Weights of a small GPT-style language model, trained from scratch on English Wikipedia: biases, 318M tokens.
Each number is 128 + 32 x the weight over its row's rms, rounded and kept within 0 to 255. Layers, rows and columns count from 0. The size above them is the row's rms in percent of the matrix's.

# layer 2 MLP down, 192x768, rms 0.0655, rows 108-124, columns 384-575
size [ 96  99 121  94  98 101  93 106  99  93  90 117 101  93 100  99 103]
[[121 150 145 144 137 112 168 101 208 114 133 129 110 124 218 105  95 112 147  70 132 142 137 159  98 109 163 136 211 121 106 128 121 133 133 159 181 134 140 125 158 120 174 160 124 101 128  93 151 131  92 110 152 116 130 138 158  91 132 125 116 176 123 124 120 165 164 148 142 146 153 115 192 188 136 146 167 115 153 188  72  94  80 129 135  92 186 168 169 155  72 144 112 150 139 146 151 199 112 117 136 123  94  92 124 215 122 235 140 156 140 132  55 157 140 123 139 131 137 110 169 142 165 170 107 179 191 148 141  93 146 116 111 201 162 155 117 109 141 230 134 140 112 115 222 167 103 171  88 124 133 106 119 121 125 121 130 114  95  99 109 132 124 127  62 162 118 101 161  98 117 102 124 123 108 101 188 102 137 139  88 138 133 203 191 129 164  95 104 144 159 153]
 [144  95 190 198 161  94 130 150 145 117 146 134  90 110 128 157 149  66 161 119 128 163 174 101 132 149 129 134 145 136  93 146  68 127 127 116 156 113 114 135 152  92  71 107 119  88 167 162  49 143 166 172  97  96 108 146 179 139 125 136 195 114 116 130 111  87 166  95 136  77 148 121 147 102 133 152  77 119 154 173 174 136 127 131 162 106 154  69 101 103  73 128 115 150 188 165 110  97 121 112  88 184 114 161 120 107  93 130 128 100 149 152 149 166 124 130  82 116 126 167 114 105 129 124 119 149 119 118  50  94  78  73 163 146 134 129 146 107 114 126 131 140 128 172 104 165 137 157 148 114 143 148 129  84 169 147 126 157 182  56 103 154  97 137 104  66 121 118  76 160 116 102 154 168 101  39 113  68  97 127 126 126 180 125 168 178  91 104  80 147 127 120]
 [142 104 116 152  65 140  95  32 170 135 121 117 120  99 158  89 158 104 144 163  95 134 118 107 120 116  83  84 143  98 126 128 130 127  69 183 123 120  74 159 109  49 153  79 119  94 127 173  97 116 124  76 159 163 107  91 147 132 102  85  64 134 147  92  77  98 116 126 190 103 147 109 119 184 203 149 128 107 128  82 178 122 142 129 139  99 156 119 129 134 100 103  94 127  90 141 146  76 113 163 117 120  74 175 185 121 121 162 129 156 153 107  96 101 144 106 134 144 147 143 148  97 154 133  98  98 128 102 176 123 125 170  88 191 121 175 121 138 154 182 109 111 113 151 150  84 120 127 154 109 156 182 113 197 107  66  96 131  85 132  98 123 142  94 112 149  95 107 119  95 116 145 163 141 124  81 140 108 135 130 127 105 138  91 113 118  72 135 122 127 115 119]
 [117  50 111 146 128 111 130 123 104 106  85 126 145 154 138  98  92 148  80 139 154 137 148 150 165 160 178  92 172 100 174 139 145 162 149 118 108 170 141 112 141 167 120 205 117  62 185   0 157 166 157 107 157 141 112 103 118 122  90 147 109 157 173 188 124 148 148 121  85  89 102 142 108 118 120 149 104 176 130  69 102 136  77  81 159 117 149  88 125 123 148  79 137 143 144 121 130 130 123 111  94 130  71 158 193 166 120 105 133  91  78 156 138 149 111 118 149 138 107 107 127 134 141 136 127 121 144 127 154 107  99 109 122 161 106 125  93 120  94 117 115 190 164 158 160 159 121 171 129  96 165 118 144 169 158 237 128  82  80  99 109 109 154 137 159 116 156  60 120 190 145 127 126 140 118 109 105 100  87 128 150 144 120 173 137 154 155  74 160 153 133 101]
 [180 120 126 145 136 144 118 193 101 138 150 148  72 164 168 112  73 109 147  83 108 148 138 103 152 170  51 147 132 150  80 130 134 125 116 126  66 129 133  96 105 136 118 137 126 155  93  97  92 186 140 168 142 104 125  90  51 107 108 133  76 131 119 158 141 138  97 138 150 110 172 162 120 119 146 132 144 185 182 103  82 177 114 144 144 135  87  67 129  95 172 141 165 141 131 163 152 159 110 144 137 167 125 109 155 171 114 153 103 133  86 151 123  82 160 114 117 138 162 112 160 138 160 129  95 154 176 154 211 118 171 188 132 160 114 112 116 185  93 155 116 165 135 139 158 153 133  87 112 142 132  69 104 174 129 161 189  68 109 206 131 140 124 105 114  82 129 158 173 100 117  81 102 112 123 172 103 152 156 101 127 122 115 190 144 175 197 134 167 115 141 182]
 [142 129  97 123 170 154 119 134 121 147 130 167 151 141 197 126 156 141 142 139 152  93 112  96 147 121 140 135 115 140 163 140 188 138 154 201 184 147  92 126 103 162 125 150 124 166 159 153 164  76 145 107 178 133 111 173 165 149 111 138 145 137 122 133 149 178 108 153 131  97 136 163 147 130 162 140 168 111 165 151 221 122  85  92 121 137 154 197 106 131  68 127 119 141 131 127 128  99 139 125  92 127 113 169  83 103 115  97 155  88 136 125 128 121 170 115 135 141 189 118 132 111  95 150 134 100 151 196 166 102 107 114 144 113 164 124 125 136 143 109 111 175  97 142 128 128 125 161 137 167  91  99 135  87 131 137  95  36 158  60 119 186 126 136 165 156 166 133 101  98  80 115 133 129 116  27 187  81 113 128  95 155 167 123 146 121 104 116 110 129  91 113]
 [121 147 100 153  89 162 128 116 118 146 106 147  68  48  82 132 115 148 103 106 133 160 116  81 107 134 186  70 181 135 130 121  63 113 139 163 140  96 136 153 146  58 124 188 117 107 116 113 156 107 103  75 168 156 121 177 133 153 169 152 112 140 186 206 142 150 130 125 117 145 145 120 131 154 119 120 138 149 137 130 133 100 124 154 165 151 116 123 123 136  99 134 116  86 122 124  58 107 146 139  84 110 140  82 229  56 119 152 134 182 113 120 153 116 147 112 101 112  98 163  92 145 163 107 114  82 127 119 110 131 101  92  97 126 153 136 167  85 121 145 140  94 107 121 180 114 168 105 137 124 118 145 134  79 102 140 110  55  96 110 106  93 122 125 140 147 154 146 105 162  99  70 149  89 156 187 156 170 147 157 187 131 163 117 125 122  88  97  95 151 130 138]
 [121  80 120 177 154 159  95  88 126 118 120 117  90  90  87 118 175 108 100 202 127 120  60 124 146 117  89 102 128 199 130 130 161 144  74 208 108 119 143 112 112 148 130 171 148 101 137  83 144  70  92 157 114 125 127 129 122 128 144 137  92 100 206 167 144 125 112 147 126 161 121 157 110 163 100 112 149 141  48 160 132 151  93 148 102 129 127  54 122 144  89 111 134 102  94  95 149 108 120  93 123 115  93 103 104 130 117 100 184 120 127 150 164 148 136 130 193 126 138 118  89 145 139 157 105 108 169 131 130 216 125 159 154 106 123 107 100 134 148 252 104 162 122  70 163 157 148  85 107  90 144 178 116 139  95  89 130  69  84 115 146 124 118 151 165 160 117 132 129 144 109 194 150 129 139  81 101 134 123 147 158 125 139 117 117 143  89 123 109 163 122 153]
 [ 84 103  96 141 112 102 151 105  47 130 115  40 105 137 160 130 144 116 118 129 112 117 181 143 137 111 170 131 133 159 176 131  65 126 106 164  89 119  88 112 103 130 136 136 116 156 138 169 150 123  85 116 186 137 127 106 104 113 135 141 108 102  80 165 143 110  88 151 144 213 139 102 138 124 197 104  89 127 130 146 100 155 117 133 121 131 121 181 137  56 100 135 123  93 107 147 109 109 144 154 141 147  63  98 174  86 118 157 125  84 183 114 174 111 158 135 126 109  98  99 171 135 141 115 133 206 137 159  48  94 194 159 123 100  90  97  99 135 123  96 112 126 155 148 135 138 143 170 104 155 109  88 130 113 174 161 141 194 138 186  66 169 121 105 141 127 184 133 104 105 136 141 107 172 157 152 188 146  89 113 134 109 168 124 123  59 129 140  71 142  95 151]
 [129 158 110 148  79 142 153  70 107  93  87 137 102 126  89  91 133 148 201 173  99  94 104 121 144 141 139  99 102 107 221 117 133 141 170 102 141  70 109 147 109 138 115 118 122 116  95 185  92 130 162 139 129  86 137 105 106 103 105  97 147 129 152 101 141 128 115 145 111 121 138 144 111 115 138 133  72  20 123 116 189 151 136 138 138 164  89 127 139 105 128 160 100 125 123 113 131 162 107 158 102 116 108 207  71  70 148  77 133 142 161  75 134 103 109 114 124 137 168 125 106 155 135  96 115 158 137  78 129  78 129 106  86 152 132  98 111 152 164  67 121 123 160 155 123  96  75  78 167 116 107 144  87 156  75  78 152  75 109 191 161 100 114  98  86 150 110 147  81 140 140 110 140 110 147 103 146  72 146 116  88 143 104 119 190 128  81  76 147 143  89 151]
 [146 191 136 121 129 111 136 204 149 145 121 122 148 143  98  45 145  97 126 150 123 186 128 100 112 124  94 143 142  93 160 118 140 118 121 157  90 134 136  96 131  90 150 160 149 126 153 126 140  95 121 112 214 119 112 152 110 167 106 144 157 121 132 143 109  97 136 110  55 124 118 119 121 107 152 138 199 190 158  83 160 152  92  81 140  75 119 127 127 113  76 127 134 153 126 180 154 169 150  78 108 190 154 132 200 150 142 152 106  91 170 110 140 120 189 128 146  92 184  70 121 151 132 177  95 147 119 127 150 129  97 102 133 144 146  85 149 129 140 120 134 101 123 111 150 146 180  61 108 131 142 106 132 106 135 136  78 111 126 205 137 152  82 126 116 177  44 123 114 141 123 136 143 174 114 144 155  92 108 118 139 129 100 145  81 162 106 115 134  84 146 141]
 [176 159 155 115 101 152 145  64  78 118 145 109 126 182 173 163 113 119 168 145 161 147 150 133 108 161 148 181 131  64 117 110 132 110 206 125  99 133 138 159 171 123  96 171 136  85 114 139 169 111 152  99 173 110 142  95 138 103 133 132  92 126 162 154 157 110  71 149 162 119 118 103 135 130 116 120 118 127  42 136 110 135 139 102 169 188 179  98 128 149 111 151 109  63  66 152 143 115 125 112 105 141 139  51 127 124 170  32 143  68 146 103 110 133 158 167 145 116 127 126 126 126 125 122 114 129 179 142 106  92  79 126 140 109 174  78 107 117 157 109 120 151 138 165 143 109 146  78 155 131 172 163 126 162 113  93 185 106 168 170 141  88 118 110  94 113 135 129  95 175 122 144 101 106 125 183 173 144 143 182 163 176 123  97 117 139  59 148 108 130 121 129]
 [107 169  89  80 112 131 148  79  96  79  97 125 110 118 113 123 118 111 118 132 111 134  94 144 142  55 142  96 111 127 121 117 133 104 105  71 109 132 112  86 141 109 116 172 125 180 112 125 119 137 105 120 112 163 138 156 175 142 123 125  52 118 126 187 132  77  77 112 114 161 114 113 136 173 102 116 103 108 133  72 127 144  98 149 201 122 100 118 131 130 144 140  89 138 131 137 133 133 137 126  78  94 149 116 149 119 129 141 115 168 116 130 145 161 170 110 158 100 185 152 154 140  87 151 132  84 136 148 182 160  81 190 124 135 107 116 138 126 145 159 119  79 134 130 148 132 131  53 114 163 154  85 108 105 169  68 137 125 171 136 110 101 163 149 113 142 140 108 134 131 167 115 146 101 179 118 161 108 105 148 134 143 132 154 109 103 166 164 129 152 111  94]
 [142 130  86 103 134 139 146 186  98 117 117  78 116 126 160 118 176 127 131 153 121 113 112 116 165 187 186 130  98 167 199 114 135 142  97  90  94 110 115 128 132  82 144  86  95  82 157 104 123 159 137  87 163 158 152 140 109 103 126 138  77 162 100  84 119 179 119 153 128  88 147 127 123  80 103 146 108  70 125 146 135 106 147 150  84 144 141 179 117 117 168 137 120  90 130 115  98 118 118 130 172 115  35  58 139  95 159 177 101 183 136 110 113 108  92 116  89 144  91 137 113 136 149 108 107 135 169 147 131 162 137  70 117 117 105  92 107  83  92  94 129 141 164  98  91 139  96 141 112 115  90 129 111 115  72 174 173 123  99 101 115 104 135 114 191 116 154 127 132  81 153 132 121  64  92 154 112 121 150 110 129 147 118 156  78 171 141 143 106 106 119 158]
 [136 116 188 134 132 194 128 175 154 137 122 190 114  63 178 162  95 159 119  57 107 121 105 103  85 125  91 156 185  62  79 114 132 100 163 166 104 193 113 116 163 120 152 100 138  53  96  94 135 129  78  94 152 127 122 173 139 141 133 142 129 111  69 138  91 120  43 160 147 195 128 128  97 198 111 144 196 123  48 100  52 140  78  96 153 114 127 146  88 120  92 126 148 198 108 124 119 162 116  70 176 130 144 145 193 110 112  89 132 160 106 120 132 108 172 101 170 148 133  84 163  86 128 141  93  31 150 119 132 170 150 173 150  81 123 111 158  63  76 190 126 120 141  70 127  92 127 171  34 124 158  70 132 135  68  82  94 144 161 159 132 130 128 123 118 146 112 100 146 131 116 147 116 115 116  92 124 165 170 101 113 129  90 143 125 145  78 184 147 110 149 104]
 [ 45 141 135 153 139 139 148 133 136 139 114 131  84 166 112 102 133 120 151 138 176 135 171  58 157 137 121  91  42 121 109 111  96 120 114 117  90 114 168 170  67 148 104 125 126 199 156 147 122 135 153 123 176 172 149  55 125 134 127 173 188 138  89 179  94 137 135 119 162 207 183 136 100 128 149 132 138 182 136 113  95 102  72  85 113 105 109 154 124  98 171 123  78  96 102 123 136  96 129 149 100 146 143  97 142 128 118  84 101 146 113 143 151 144 112 133  98 105 130 124  96  88 200 161 161  99  97 132 150 155 146 144 156 100 116 165 168  59 105 112 163 118  68  84 144 158 179  66  48 107  94 118 151  95  61 176 172  94 163  61 104 119 137 113 136 111 193 115 146 145 105 154 161 156  96 135 150 140 110 186 152 160 114  89 113 137 170 121 156 160 164  93]
 [ 79 115  90 156 155 116 103 142 117 136 122 103 154 148  99  91 151 108 102 153 109 144 118 153 123 207 147 112  90 108 135 121  58 123 121 143 181  88 164 132 136 129  82 183 119  93 141  78 128 150  89 109 118 160 127 149 111 111 127 106 121  94  91  51  96 132  87 107 132 121  83 131 110 107 142 117 145 117  65  58 112 101 122  44 106 148 128 180 116 117 197 111 131  96 154 137 117 127 143  93 152  80  81 249 133  81  69 184 122  99 159 167 168  92 140 112 123 144  87 146 111 133  87 114  94 120  92 142 114 123 184 145 121 137 144 172  93  88 104  60 114 113 111  50  93 182 119 172 107 114 109  97 108 141 102 160 143 108 164 141 115 135 121 136 133 119 127 150 142  95 121 169 127 110  97 157 149 121 118 123 116 157  99 189 137 130 112 122 132 122 149 102]]